{"activation": "tanh_gelu", "norm_place": "pre", "attn_scale": 0.125, "bias": "qkv", "init": "normal", "lr_mult_up": 0.669, "steps": 3968}
Each number is 128 + 32 x the weight over the matrix's rms, rounded and kept within 0 to 255. Layers, rows and columns count from 0. Numbers have three digits each.

# down: layer 9 MLP down (transposed), 256x64, rms 0.196, rows 203-255, columns 0-63
# up: layer 9 MLP up, 256x64, rms 0.136, rows 204-255, columns 0-63
down203:190092198086112125079143118162195157143063194099154088115091207114156140079100106111135118127108147106144125184078116155123136091088121138144143099095099102153123122158101096087172118087135127
up204:134164120109111169098130133127078111062141119151093148138141075080178151112131111178139163100157145094134109081150121107132100103142126143128169067126143107091216137154124076130098120165166131
down204:160153164115095149095182141114090130172121143184114135114113107152134165139152153068114136127091103098091142117136120121126123175077120141106105176133050144140119121109131143084126102162129092
up205:151140151057085144122106124124174154117151097126167086173082130090090101056173123179183126136105165081059104098147176133110191102102096178184118121133169157084161139171085160159147108162102118
down205:166147167125083101127146172131121158061141156164124072120130111085086163158180127144145190115111132141097097186189122091142094087108079145106167136133172101164122151146120191100182103126116121
up206:158174117154150145115189121129100091086172114125091113159085101144148142119110141163126144119097100130094147164210121088177171101132155171114057143170173125083089115136078151102071119143151151
down206:088100066124192146155181109112113132101120154060135074099138117105148113175152124144097125115121192128132165144062144139094132092088175064116155141117096173083123137155108113102140131132079137
up207:121138134130132117110094086114124126094155136071127127135140133100118134147176077075144127149131146078136122081068175149188166102112129198060094176135112102092100178137126100103131119145180140
down207:071106148163162081081127149097102130097130155125162158068124155148127190134143116088135173114094160155136167139069106149166133137138134109091190066141048046161104161155099114122127154099112152
up208:131088130186118143108127142115107102174165082123062151211111117103120069112159087135078155116148132115140080162110158126167134073194224209089089102141148079125138079126061097073198117139081141
down208:117048142059155083160101190063113097100177086107130166121068178080140103042088101139128139152091078106022181137184149131143166145174168108170132176168083111216094102067166188109161120138107151
up209:058116139209107129111142077149144148104179210099155096141161124095076120175136152137152101179090070079101144156119160152110090129143111131118120154106140116121125093171169131112146160130123048
down209:175114114089096128178147166180124064080130126129112153099149154145169133056095088139117132087173188086146128120151108171109106112160135109154236115119103137190168066110195170115096169092092207
up210:143140170125088148112066176125132147136145175158117117119174152156127119138116103176102166165146088099142122168127168128151125143065085129134140108121091101108124061149139114139132095126117116
down210:167119138130149121135171124094144151106120087149174122122146112173149115143180111127134096127136145098141145088074137125095095102166161114075128106161105105119117161141168112128086159092106166
up211:082124137136097093112177124168130085102124142108136126127063087151137133111110109152106137160136115137132113147153172114144110110130122110153115068163129126193168128129173114172153131162150110
down211:171143125067145142141113093132076151161123066171136112112150209086138141190141129158163112103075166140126161120104099119115156118088118145078080141141136135110104142116137159116117144136105169
up212:144122137110073152077146126078141125106166165157209181048134080163190142121131098120137104118106110149141091117119128192133137170078111171145184136106111082134107125160081187094161128164124091
down212:125096126152140127146099138116137117082089140118110114182089115145120122136058187110194199185084089109122189097120176047149100112099112092158140064149089205139175125132169092141181177094154080
up213:164120100145117112130143136160167182055143159180181117076122093155146161099093120080142078065081040157096142161168134142200109119126202170151135159155125085125149147095096168123112172178151096
down213:081099150160158116088129173147163111145115110123114151108197118166115177100093115132124196196154114131177171084143137135116122077119093156112126119130133113091111096168123098165162051119117197
up214:206074158171159151085182101119169138060127125116102115167091092159115136123127140086095191155111132153106162140146122107168119133101145128163126159112138123107139108101150076120144127108123128
down214:068128157112159127166137099157089141105149081162125128117171177117115087154140137111137192168104104080149168128088189168165161134137130099080173102134169142147102147095117174121105140145124106
up215:123199111196145180129120121101098115107121166117165141131163155094164081085128172124113205114152168130144112166093129128124085125085165134094123144123115071151102107110115121088179116115135142
down215:150147167118142175118135152167083200142132078093161180085102169166092118100109187196097146106057166066107113169114116126129128081133101075140132087129145114202119084198118121097134120095168103
up216:168101107166148096120072125103131119138145127102158131142073135079153137129138181132139138108155120107101140052103153103227201126172135108192070080136162096121136134097119152162173140144143131
down216:178145192092140113068124127148141139074076083139068158134154130110089094129107166082119105130206128154085172112106169154073151137084170101156174097129109163079149095164147150103173189160125131
up217:132100172135138144167159142172086166113194116147113108151046079166104167093116156124134132173159152123021151138129161137174139074084077097148096213130135119077211121110181138136171165179165156
down217:166168162196149130174130119164150140157112188088070106088138113096121133081147150138122139116093151169095132166147079109120117085143074111089120170089157051138130126112193127159069087122131139
up218:123110132139126107127107097058132180151149099143122173125117163172143153141087163131145191126167131112109162131137049136141112129142167211162095151151089071134125135147077152167113105109137112
down218:168108114192079088110128109086103133152105142173111115087170126166129144146087070156130169119144096124164117098131095126129117129135140091103121112106134174087149145132119182141128145112171140
up219:079145114149135105144155091140148105097084142182135106144162089168122087082150143197142106099182186109075125121164109128111109141118149160121144148109142138067110127129158186109129125147121110
down219:191171146097111114123083137103138088141077170166143103143126183115129142131117118139144141127110113135176153198094132179150147150100105155160113136122156119183136156136092143116163076173200152
up220:181108120090127133133152124134091147114082157116140105117117140137135161118144154136086122184082148148147140127171130128096147211103129113139106121093158146132205198071195128146107140109132148
down220:098133055074147096170149167105119173090187155091126131132060086132186144105102126141094162186165124107111122133132151094121080148087094074171137089141101138169124155113104079169131081127169090
up221:139140103108117130157102121101121127095170093141115121093182157152104137098099159134093070189168179101156177120140088154095145135102140114122152138119162064155135138122147127155141086089070153
down221:126106104099113173069160155055160138128106138128142102154153144148148156147130136090126143147122100140096111139069123132074114193108147127133130135112123202062136171136152136111169112133077159
up222:117166145145041120127166090183128147191144086104147126119106071176131117159134130151130156090109190085109118147140123130122091093122149189160136080136205121157072163108085161129130136134069155
down222:097156140186114133186115116084142105110093105134172073143089164118159129148161138129098098179147091117169118097093177132129134154166103096099138148193143140103174176145062153145115140144079105
up223:097172112142139123165107136122118176103112137136106089139137154043147152141105114123150140157172166111171148133145096147065124113099117121145105123127101126125095154087111156099119195163086142
down223:117097150168092160078150130134193091104115090106154142076129108194163111063121097157150069127143159144183138157143116142121126096153143073152156139134187116153184079156125118099074109160155098
up224:097077133197095167158136097089118060127108140175184136166109172170104101201101141153084147127132121101174110130163132141114065112120183161160119098142101136039096202083084122147170107120151150
down224:123097150102108059119158074202095076098158116108134106103179043120091118132154156134116136100173123138171097163149121120150117134119150140141119102126034110109107163066072110182103115081162126
up225:162113165169194142101155187185143150141186087100132149206141189108085132099086145059069147165108093097139138078096116098109118103159165183146103102086061132126200048147100141171140096140080049
down225:126118058147103137116078120191135128131178114159138129136104093144150130141139123122188106112083201050081058121074077064062127086168119142153059110143085150162108066170239123105143095153106147
up226:127162073211092162049117131120116176116135102171159146104099156114146069122116155144175095132158147131152098129079103161105114112125159121155143101143169151151164162109103181088080165155094104
down226:081134096069145068120168070150085141129109207118112088100102104157153157137139133059142109131177145148167076101172103100145135150135210102155177106150055101120127104150119118144144194034146103
up227:132202183127114145060098078119159071111136170151142133154145106140115039054129189106161166206126141087047138114141085065079091180143127152076134119105171051131151096183136159139106111126131184
down227:100068125055127173130131169051099160186084172158120172098125164201119172173131085108143117130136055200130133126125139117071174169192115097115114145199117184165157144094061152128138127207154083
up228:180101110154119079108084169102149221105101153129157096124114124156072093094139144080157163154141143118104169125214129142070092171093128106092135146146157097133103085164148121130119140157068115
down228:123055090074084109150107153232094104126151131155133166143139103142110146152179101110166102091104162080142148096191088138155127120107097134112129131121129131114118129101131126127095065105100148
up229:132182135127094121094101115118133088166151229098246164152129148110111084119142157070163130127113073111118137076066124141095197138114152137177120168148198110129126083159147118116132104143116134
down229:255134115186127162103102154050158038198069156052124132124114056133110095105166118151145158089130138132094098140162137108208127158114147091145115141082130135081154131208158100143146147217127140
up230:081164126135167146173107150157116135139155129127199132119094129132144134098159076105087152170114146095155134140130115146094171116177114159102130120089087141120131136089061169140156086098182124
down230:135119145157077154119118126112154150136085103137084112146144073135159110122170126104132141142159144114130122165110118149116133128154150142118132114082105133203119069146176175123107150143126103
up231:163115091152107158112115124049101118139135157083138093130123202127154170110102131116162167081153176102131137128100111164145072107146242141145197049129161065188136137123104122138108145170097136
down231:128103184157100103080129098131163148117081128181110143090143029097042092105146204146209150142069147134110155155190155163139154154132068089116101154084082100140132067133156115154156163110077146
up232:168158123096039142130113044123140161148186106079075134132113120146160180153158111159081077201136141100053132173148141196100111127134155139116147141066142120098177122096114085077128062125126129
down232:122155105096107089081110078147108181169121142161145163158144185165129130090161075157144136088157112109081121150118113067115170144134164165147118190145120083070118145104140120118093094191123157
up233:120177161139145153111163143150145106126127129134135113119075160126093120153128094162111089089071144121133168123164101108152108120156188110088130143126092116085076046110047126107146177119138123
down233:162115145165059116115095083130079159090105131138118166115116139082136150187112135103149151120150136121088120121139095138117139117140134067135133078147075179123102120103162115156152116127166110
up234:153156086080143172131120114138100160166164161210085131131130113083086081124108149085163167126077109138093170154113158173145122104097123130128129131155100152117113094063163116124150122098135090
down234:171147164202139162094147054077115115092075119118129125084134120185136135208128102166100106117146149152095094186051152082144084165159104135156133119163203149188131109148124147134120128120119121
up235:121156133055114213163153143172122195165126156168086102128120095127150133064180161115086074202099147153099060147114106136063123115160122133089165125095201125141166123066127137063191116145142146
down235:146138126116158102117171074122105129112161114131171072151110133151145142156125131156151122153096086118121142076178132129042196124149094149098168070115117154103104196068124161061114116090175114
up236:148150112180122169050138150079126098104133071138166103109110118102118122087150071086083113126153164087197101110113140165132181170182114145120074210119117053169153115079134140105119117108123113
down236:119112139111156181143169076135130160132106156166134109125109092112147128179124173128107171127184179187131113145107074125179116095079157070103123134159116153143039107148110075130114080091144135
up237:150168120150112161170132074143148140150128130128094134088124152137129131100108175165170090120158130115150101097129133142107131154149133121146071172150122164099101122163170125179082165138079105
down237:089106136097130136123161162184125116132128127098125168137120184148126092115095114088128142118125084133109125174117090175169115130104091088179176063111126107189103103183114156125138121116130139
up238:148132167150178052115185156174068111098114089087091095139132120166092166111135131137087140137126212057163160120144122149111091116096091169128102114174180143063086122137171153114101140198124118
down238:161142126045139070172174127094192123142219139094159102164116093119127124109140143115125099116131186101106147134184130138093107189121188132134130139137069153100137076104094099153129143077175090
up239:152116077126197078126103183152087095122144121119165118079146087083131141100086075175131139174069113090185109137150166119111151147126142163107108073103092190128165103100115195127183125158165116
down239:123136090091224172099146111086140132083067146065130137124190140195162141086101073103103098145203140158163131100109109151181102112144166166106095157175091150129132135122081126190115165154115134
up240:132151170170139141137113128115153069130121149157145156127099125150162106132173158141116132143119148161100133111146137111130142144082143230069160097123047130113184135082073106099121125155122050
down240:129121087057076166113144129164187179147162131134093119116087086122137071150125123126125086113084056158101171138106164166197137116132112095091120100085181081137163137123085096111203165108131156
up241:166094096158097212049083122115096183115090134137092120139128163104138111176137088141119161120149072135130212200081126145170115142112126126093150172137155118119140106109141073160099136075117146
down241:116141066102125126122196117112108158104148178146085111136183142134093187130133106076126168117126095142116123122121148126127137114073159068137160122149086088179104133064164158124146106116184109
up242:152146064133132136138082130100146061114168098175174155151139180168129132073074123169132148156093127110128080101125110146084111180178185150112090078091028175207128082172111211164153122127151114
down242:078134081141082158186232151122102163110111083140140146110149115057103123137157110175077062141095096143167135154137124094146149177130160116114115091125171118113148112088092140093116082174093171
up243:129046120140083162111081092178133137152115121140131124092075109156095157108082101134074087097146111130137152149189129174099092159104094124139184190158047133127174152135083101177205173116105113
down243:197138116117108124119215132078137178121119094131132091147102109154119112134177118129193081097034140076128088092152105122117075165114124139060056161136116137160109162155173149097160167159093152
up244:112152105144123160070153124148130167108094117102143168144148121127130096070125099191169134133083077123077164106157173165133170171174125132122109123125157165109170140105127137140106089127076094
down244:160133165084143133142057107126117157153131102162127144082160096113184137154157090143163119094088238053135150180124107149107118144098211099157142099139108101159190071167098060152149103126116142
up245:059128148151193188143144131131140152078086151111107121138136155088127138098173129137097123100052139070124154139133124103130131144142164142118109099087150102142095155154087158127126167127191088
down245:101132087071185177124130119137137202133072113122119138166185161101123184115117111103117156170094120132133179118115154224110140121054110061123118100094173078158130185159103174153162134101141128
up246:144121096096123152069150118101053139076154150117118162149148155141158174111090152180053136147147175186178156185070089077134115143142168151077115080125180123134114138126161195100092080137115089
down246:157075191113168145145135116131147073122104112145127151071165129156151154104110110133128132150118144168195157191110114055149149107212197090151124152073163068121159085130109134168101079048123096
up247:203101111106121125168159135132159152160150100166173158184090085173093122125127161085113165118072186120124114157135148158124075037105115126126157119149093164114111136135127125126201128156112102
down247:142131123152169149102105177073099121126129126118155132109169129130087114049068093134135114158103117131080105146139149077122127137177145164087159128160129179129135111156131105150095102145142087
up248:136166141174158113108127045116145162094132133115094179148138117112133072108144111141127159117135197113096213177074149176084103122117126104073066113143107157144130114103127106099119163122141100
down248:150044160079109163094077157217134138113125132127143174106143132142128120137162134123170088173148118077097150085180083160118136102183084143125129111085105104142115063158127117136133115101124179
up249:169089161136115143110116164133116093108140155116162147146088142096158074145125169113113083147126099113152073100162122154120148102159139155117189050096187167112151142120125136183100123116074153
down249:121152121152107118126085126085112091138137138142029101151138124139181090136124140175070138140163131132155155152092121146105138176177108088191116162133153099217132145105154084108139147121152179
up250:179109114149153133077115146084089088098103170075136134069095159145103152137129142134133065138140118118127093226119181160176142148153143140140173073179156131101156142090120133070134096189077163
down250:137138149214125146112127099112102083116121107141100121140127102189155137126200081140189204132125126129105106120173096048125128154145147138148095079121133137140110129163133105121147069161132164
up251:087094101132156122102151116131130105156100136172139106153100109071182109132139142121175071156093166120156153123157215189111077141057125097148099159123154063117109173143121140092154099123115162
down251:191149102141145138133100170092112078117151094101126097126142098118177133132171163145107114139118142081159140114136081121106148112083114121112044164112135148100131170153155077089117102145187177
up252:162153144132089115123145129139142098204151131129167116110186086104134097107107149113157142145082111095128132085114162105107073147120138160093135122107088151161142138154092184192149168144167132
down252:103118101168135139172141084168144148130132147171175070124045116116139105099068150134143167163130141130125099092139094168134110145091082160043090135119181081123103119107082085086112144091152093
up253:129130179147084197121106150121053135146166184187132084127156101116106140140081101147105142139109181114136122173101151111194098141149081100176094091111151087103088092079112089114138140106105143
down253:163129138144130137141164169140114115107154096102127108145144130179117120155103091080139109119116133125128110114099154129163106163142087085177159124117128158054105181126166110180183150203091112
up254:074098078092126119140149072153174114094151144125135146184074182150150134114132121120129133101154130148197100138143088193102109133117194180153109110112099133168139123101098104079119156164151124
down254:168152045136161166137108116132111118137170102114100145118179140106147152105124147115164101060115173072133114107104146150123103109163091091164114071114109103175086186101171106170132086173121138
up255:147133177118123124089125105129155094116176134161115138114104083120141128145188121112164165074144102150097121112112174148135131158105117054105160187135144099197176109110093127156138155140129051
down255:163136087149117143161155157127117182132126181102118143181141118102105120130104134161107117155162170140099093110176097170102109108126153162106102101093119168117143138148178118166092102099089198